Each number is 128 + 32 x the weight over its row's rms, rounded and kept within 0 to 255. Layers, rows and columns count from 0. Numbers have three digits each. The size before them is the row's rms in percent of the matrix's.

# down: layer 20 MLP down (transposed), 1536x384, rms 0.0737, rows 77-93, columns 192-383
# up: layer 20 MLP up, 1536x384, rms 0.188, rows 78-93, columns 192-383
down77 109:169141119157140139155106087168131112201154162116140145148151145141100156129120142142147129189087107101136119124143135103102136129141144153156084134089156176140125162149118088120153051168093140137137174164128147099132136157176155147163149178106131135090188124097106056104101053167146169116128139106074162198109096062206175159143125110133166166107110135114075089175152109139103188114102101126097083121141177105104135111093142101144121099105172138081098138107112147095124122124085191105147091111124135119143204063156122057105116134122149151075132172094106174089166125119091130117
up78 103:108162109182167077154164204098175094079160155124143166099133083076129147095123197115077147121166137114108122149151112079082191140163178161100155151154145123107122131060147196154120171133158144141105091107102165153160140144149153096107138139139100117040138098182135119082045093087052158153127112134127169093112097096154179117072098152112141128088105132151099072175152127178139168064152129163092142112133165145178063097154139102118111070050120136132135146183100107129135127125158119169170135118149137166128144178171086206160140124076122087106079107093119070141086116125114094143
down78 104:177106138081082088116161201147102109091157135124174098122078150083113110148137126144133086133173203092132057123131114124112147162149181146172145081119160138125156121145115161128107077082160162124177144072181126099162132111108118141119112171127134096118123203139187131108139082136109157131146202079102144086142099127182080068122155036159072149203114124140166125121130094155154118144120154094079140159120130105120157175166143104099136105130049156158134123107103157164148094120140169109153150155133134112052114097150072082087113121101116145094109152085098151110115153109096112123
up79 106:165154180137078146118141144139113178129154082136128150118078129128125111101152133106110118140143054112139077112156120149164113129179119091172108150120170107111145132114167124124080139079104164095108112205106094139040136124129118099178138113090137191101037131104153137113171195117081100133169094081153118134072224102139190142163111111118102130105138096139114161148121113105088131128152135028156081107043105134125207117162153153069158155135079117112130126094090124097175062144152099115120094128120086103155137132125163133170147212126118160098148147141154126124148164081077146143
down79 104:162129138169116161115130144214100152164212124107130144110131160166099145119130112142131156083094118149125102149104091122152112145178141174133176174144117140131121196104095101126153063182194144193085143108066128102118141155126117138110094114160158045177132158094158123109147163167096114208150167163103120154135136100164129119106110170115100130197103094141143060162107160112119150124095144129161166145097182139117104148121075148096114111086143148153066133110160088128129139125129112150178072122098083111111090127138161115082155166151157148100094140175098141184118146115072137134
up80 102:124116142187159108127114130134097086148105160127156163171153124117164141123120091142149115110206102073106120143102114159135119184125169071110180081149136122099139067159152140134140085130082139120178169134122144177110230115101164126115129133157142115160071149134176133130137130142073113148152188160073145111151099129092149077150177164102122132107194137111074114174143136081094171108138140097150168144113216124114165140172114148089082142151184132096102113146079153156119143131095049109175136123142095181146155128057141115142103140113157106114127140004122128174097132105127247119
down80 105:112097145161084096187135177159105148110118141136154108157103109123108172139101109117176135125142221103150118108101098111173151129128100113113128139146146103099173102124163125111096123169135151115137134125059095102176182139149150126122104073166186138156135170185103166098127114114130099103100131187077135127145146128097066142105120136128076114086100118120162107185161112112083107100153131136255108158112174135109094109175103062107103119104146172088137124140162136062102118125114159090160084119146137094123101126130143132149149154113174151160123129070112156092136151182087135145
up81 102:116130114152064104128125140129135189139172113097156117123194110135159116107140133184117143058098140106106184152183098113117058155137132103080093113088050111178131078099151157105123198142143172153063120146174165055090107063130145160108128140105077125073153149141118120068080107113109180116089094083146107090156058123068109124123126106113153192152144137119096101128133141156127079102077123164145125138098158125132077097150161082092113118142178097121131100165122087165131123165125127092145119159106127066160091118065126082131115139146157135053128162191168157100085122084063111161
down81 100:089096187121097041151135152083095103167127170126120127130147088057097134095103117096095073167105076198136138104100150091166150161122105139185153096137105083116137147088178189088142140134141133138163098082117123178148138116092138111146133079115157104133185158147165107108164154135154082100154142138144158102158069140121074075120085132167137100102130103136146126111159102113071102135137166117140108122136097072103123093182109152146103158210163185161081116160140157136123086178122075138122131104120113092107146138173130083119145064113158164107129140121141133127221042141111124112
up82 086:120148160174109162119139136200142129115168196097185096104113085130145177113124129156116150104073169155127135108105180151092167160119158105148129100201092120133150079119161117127143096103120062194082116121126107141157144096130136088023081116150151120135120119140105133079094142068171077130051146143161100183095112103122131147187139170159119145101109069176119130104149099115107121081161194136087075137130117139144083091122133081143053147153159155163102116180118152057161152177176104149126100138100148154135170126084126113118211113136134103137120145172073116113095146116102150127
down82 084:126122124107126123109130085136120142135127138117184151082115185151119104075160138089083115100157135142093153071169080112089081151106164083140121119133182144133136066203106177187129149100142102076146146161153121139113111164107151114103079149174157084103166099157104134120127159088185132164111172123157105101097140131132137133024151114132118058216147084168119148202120089109086161088182084119110092134112172143115220130191120114089137124073125116155115161096123184153142116082117110128164208090147119142153177160142108134116178159149101107112124125129116106100151117139106181076
up83 118:064073140128138104123132140155133123132130116148065165155124198094084108106090103106141109108140096099142116105125105186114119093106171075130100103118116106114117194106065131158153084086119095116153174158090154145161146066114115146122148131171164120175151179200124153149131138149146154176087113097141129159175145105098110099105109092188123165151124076129076041122105061134128134132143129102094077158103137132137100124176076078105152137129132103158123134131087147113160157125084136094158152197088180088160182108115139071140137132161182158149178146084099180151087125131069120174
down83 108:105113103149118112125176051158158168057137116124108144114164129100068112138109150145135128108101139169130092074089129128096076131074162138165116100135163087111087204167124117081098143130145109138139204117138138140126134118124130129149166150126111143131025154146165136066124098083136075174149122196112099141105095158166080122071100137141181132161137087199092085084141131126145105127140193106139147129152118102098115109144102125118171170077152149119107130169074153128116152139094117075184078120147129155164111143107105120157103126097127119056129153166079149091124099164098158202
up84 097:142134126141160122143126095185134108138150103122189112100120214110126157074177116111107158137105152132135110099209131134146143111126129135185155045107174141125088097116148099095103197152129099164168111159111131071094085165126155146093104146112124076098081069085106152125116159138128094109142105064096122131065149133080113146162178163085164102090090129174133127079083113125157126085107129140132093155037145139100085221185125181158118068112112115112177153159091102083068161171153126088138126131077165104111099138088077097150207200148087118070102117133066100124091114168112120112
down84 097:092170137089166078145135108131126086111084108145132171144135164112115160087173083066133141095103083130166056075085159142119103111150164194082084120141169166137136146090133127123161071089097106153095113130128123138085089165095136135092099127132064154205142155190110092134160156147107068120071169143200111090139124131159105080141193071142149108084170073120126161103161146097125072121142160131084122155113143197116120179133172175181180105190180062111126108074132151139137143139084153132130067112174109136146089114102165085102154144149099124127071171138126043064135151183145112170
up85 099:160166097216143131143081156085108130106142091086079141140128125158116149116092145133126122133160110157082135125104079139098122079134123059158092185116134106074164109124103148080119142083129208147108180173114162099116158098143148160130128139092120127156127117175135124185095129156149113139152079158127183132117139111169117129075123124107067187121173144160119126116160140108145060114101132086129142099168123075110176133137111176093151139137168126128137101094129159134100136166123093179095164068135186154087090134106101064146172180122110120135179080121127074171138115147087092064
down85 102:107104121145090127114105150125147092179134120055150098097140126156112129115174163094116162127076111140149151152207130079150153085119165120121111164148199117074135164146095149124110067157118120140124076106181156169152156156056105119121107176085149114117131103120108110151084135159142125033117110129088179123198159156130114156090073139091101086135106139121103112162120160059168104145140139136082122109075135122141161110132150170208139149104131074140090121125114116065124193073096099148117093126130129200140102126164055148152137132182145142093166115130113147119066149127087152141
up86 097:093119165077126107149078101115121096149129145173080107162127116142132120161193148127118073118143122161086065173210101152124068207145172225180130172087146124122108109054122088141107129170156148157086104133112116200174117108104093115120158150100067105216122138160090138043091100119153178115163097099095088121168176087161155104129148128119171093127122124144127158142127161154058133104120123155140142143090069069127051075157131139124154138116178191137080119096193158149087128074145154085170126105092094107170092094174135165122145208101105173139159154169147135127163111127105113089
down86 097:140153156119128076094096120066137082175200093167125169089133140138147156133166151178173092101096138094138127069097147124139101080131109112102147104149174116123182093094117148090135162110084119153102183122142144190109097173102081117113128163197125112101114103105153137122153152103172103140113092176115108157125149075031181105135143104052134158090158164060139162132112134127058080113105096164109175123115109199083144080132146113127162149163089156124110157129127144150108158121114069161133104116127037108163156169076123110144087157154122161112105113098154067085076156103072115190
up87 108:073149094116138129137065165081061089156127161129060131132153123113132082082122095098128077090102089086089170126145137131117118157168109130155137157069151152169096108124144136088097103092101086100150085196173154129149135171135194193090146126143057115073115154071154103198134125155120152151118120104141073132067134117109160134169068145156144166097129080149127112164194125136100106103125158152147119105105149114163119095142110128154138126072130173064162113109126116138084141128116194089068112133108160105136119148166127142079088164111151101079150112111129119094123127096097192169
down87 110:111100170115156140066174166085066088112124144084062123038141162100180146098087113102146149136147148092131154185107144081112189149120115161094121138161080112132152134140108128182077103120099143130120129090114120176125209161112124114186153109105113075174130101117123134145132155094125138163173108162161089173120059139176127124124079120105096147115154203109111143177089115132099100139168087183129127118101108171125150165082145166144123160112151160101120136104118070132140086130174081113160175115092133122162132116091095144098185181044128159146170126126131116148164139116137134084
up88 093:174146168148110100093153170143080111108177169127144116112153061161128128107161179018144155090143104153181117153106104078157106095113134082132114156172159067146141133110142055071061097142094145117156026099127117127172145119142150181140106104128060094104051123119088153116127122141154147138096156175109172097161084102168139106122112135119125193195101101104145175118108110156126143118171139132077118130148127082102092096120111061133133114136161124144184160089151085154161123114156107187117103162114123107074126140131160121125204109082092121125109108105154090104113119121101106084
down88 094:128137165152126149147126109148109153099174158111111146153115155112200125099093088126163078083126124104123145143154183112147178085136143173127109146077113110156048140146132150079173124108112133096156125110165066148118177133164164147111166128144175086141143068126190114136096154128124117141093076158133107121112119106117092160096102175136178066107110163115133079180128161133157167146137063138024109095168123129120124150160119119106111172137106162135101142109122156142212112046150169167149100170142099119161103145156165100080136073114128133179079111118110134160185112142119204146
up89 101:121125120130072128150109168137157112136129098074111118052143144143104110070153135137153092044171112158150159142123154116107064076162097116125159152108145172087107180119180142083117089061162114140167155170155130112146120143148116120084107108090063090104114133119159141110162205124109123052143133071112123182118115152093161126126145118097079150112088178167193086144101114142187063118125112135107153177148229118104146106124204085144140080164142123129131128122135065100197139129051138129099072140101112099164164090116145120082116164120119102147140097162113068104088136095142191107
down89 110:126109122057145102112123112125104073147155103186095097163141165130114153109125152074130137164117145135186138148168109118161168113140125127091129193121116146114118184140097099081130136086131100058165119119114133129121128097167139109190149178066091144107115200181088133102123089179130126172118119175057093106112161152127139123128122115159088174134137161126141175112181107145086150146125087056154161150113149085113129090191162125140134174107114084082219131112115148151202104142164106108186076171097120116039103138130179098123131089158105124104107139148125121160156097101152120118
up90 085:132146147120122120105119124105127127154077135095122129132130113149128133111165114097120083138104058132140139114097128074147134148153138128186138137134156142167128147101124108130144100128098101110152139060096149117128141150150131128148070182105072094191123151081105086099173164083149139133132102116137107084104180162171129079181163090156177180119090140181118180127126151106070193135189153101165150099143106120144174100176189110149169152160126154133113116079128087162098074072118151142119159209163113097107124100087113134041180120082127112177154127153093080124130150153167094123
down90 085:105123128110125093172078163178164056103081117165137136179133161127154082119111140165115126133121144178110172125056157094115108130151142138159152157125121099102081133155080153092090116129123172091086102144200067126164097196043155118127100184148103104132122112105180127094099136124094116112126147164079140128149102113150144091119123138151051124117123107120130142089177098079126100174160129176155155078137175124133112097101156129185178093141056096149162112086152142115085061136100178133118092122166130096140070140181089117181080109101202135100094154131133154082114118119140150089
up91 108:107148154164133117096141133150131122118117122116152122063095144124144100116174152107099164139104129064200179151064174101136186138190104171125062137124099131084126164215137034141116110108164152128099155159095102148158121139113153141171134092112118122167127169184125122129096109193166083187117115083096115123096077075250142095090152135185138088077150151137113136119061092146131137102161107098131077083074157103140143096167154085145135156163145189134129118138127077088132120112185143140096138051112121157138101181145149096180148157141137159135088074115137127178139091055170097110
down91 116:054100145154147175123108163140138098097166153152146119105123065138211104089138099064130198098019115109105094143155125133092121117136131105136089097125107113124138130136127179102154066125104144134090162172081147114105112172090107099160152147123225125155116226086181092094129121162149137127113108116123142135153119134116151130149125183118142141130161154176154111081155107140088130182172202109101179129157083127113168186098110143194165124127147158129135073167107156131156186114099096090122114139114185160115090096171124166137105171105139079148121138122187124146116177123165088108
up92 100:130127101186113135122141105140130113178077051127143196165180136093150107107104108137094093141115149108100099089098153120130141159148114121143170165154110152100117133166100123181165100065094092171141130122090198179102178112133118131085128100094098150139142064079113124154099143134095175073156167136109125130170160104137147067118114109071100157145165108165123131114124085141095168163115122101102070089153105136093100165187174115124188141103140137129171192128139123102171154141156078138147180071129182116090139123122150064137110046100127159056088106186106103109170155127092135138
down92 106:118172160149057137093123144105105214112130062080187135081162136140189128138089104139131144137102169115169149142112205149187144122142102136070064116164140125110085214139169233147153128138149182122112116124092129120114169103103131154101065043130085135118163110147167087156150185083146150124113098109168138122158140133098181169125160144096094061168069141073085128149136177137130164138055089104142108092198089118150092091121139125089133154114095115111132143128094132159119122114166154139126129140140188136120116173154136171194122126158147113066109054136142112097146106140114125114
up93 107:114118144180111119134106110156119103112139112183152121085107136148116073100135089140188130104178070064144160175134126101140133128123071146098093131109121119127137189159117096092094097085101158124153129099088093108122106140107175159123124163133184118179169158126048131134131067085082158161051115103169081104109156127136191122157115141146161117109167098125156127132154148163085120154081111141122147171099142126089086155156174107117114164068190074133189143137157114123166130073083126142062148146154071145165158172110109108106106147100123106158151147216182131114133161122119155124
down93 101:131100154159140099163109171107115177151199113114174187151195075102125154170151109098186118120105163098119114060140123142177097115122052168116072168192088131166087143114085104119092108063139135120131077138113089109170129150147118170140146126141176091133118069106171143138140089113140125115062073145154166173097149162144100122093102109197117140155121088104121114110159159129105116192107151157152082129093081098123161137137171169096105108157069151136158088074119133128113097092174121065088137160122097118141104203121144158152139092163173114092148186132093127112118095133181095138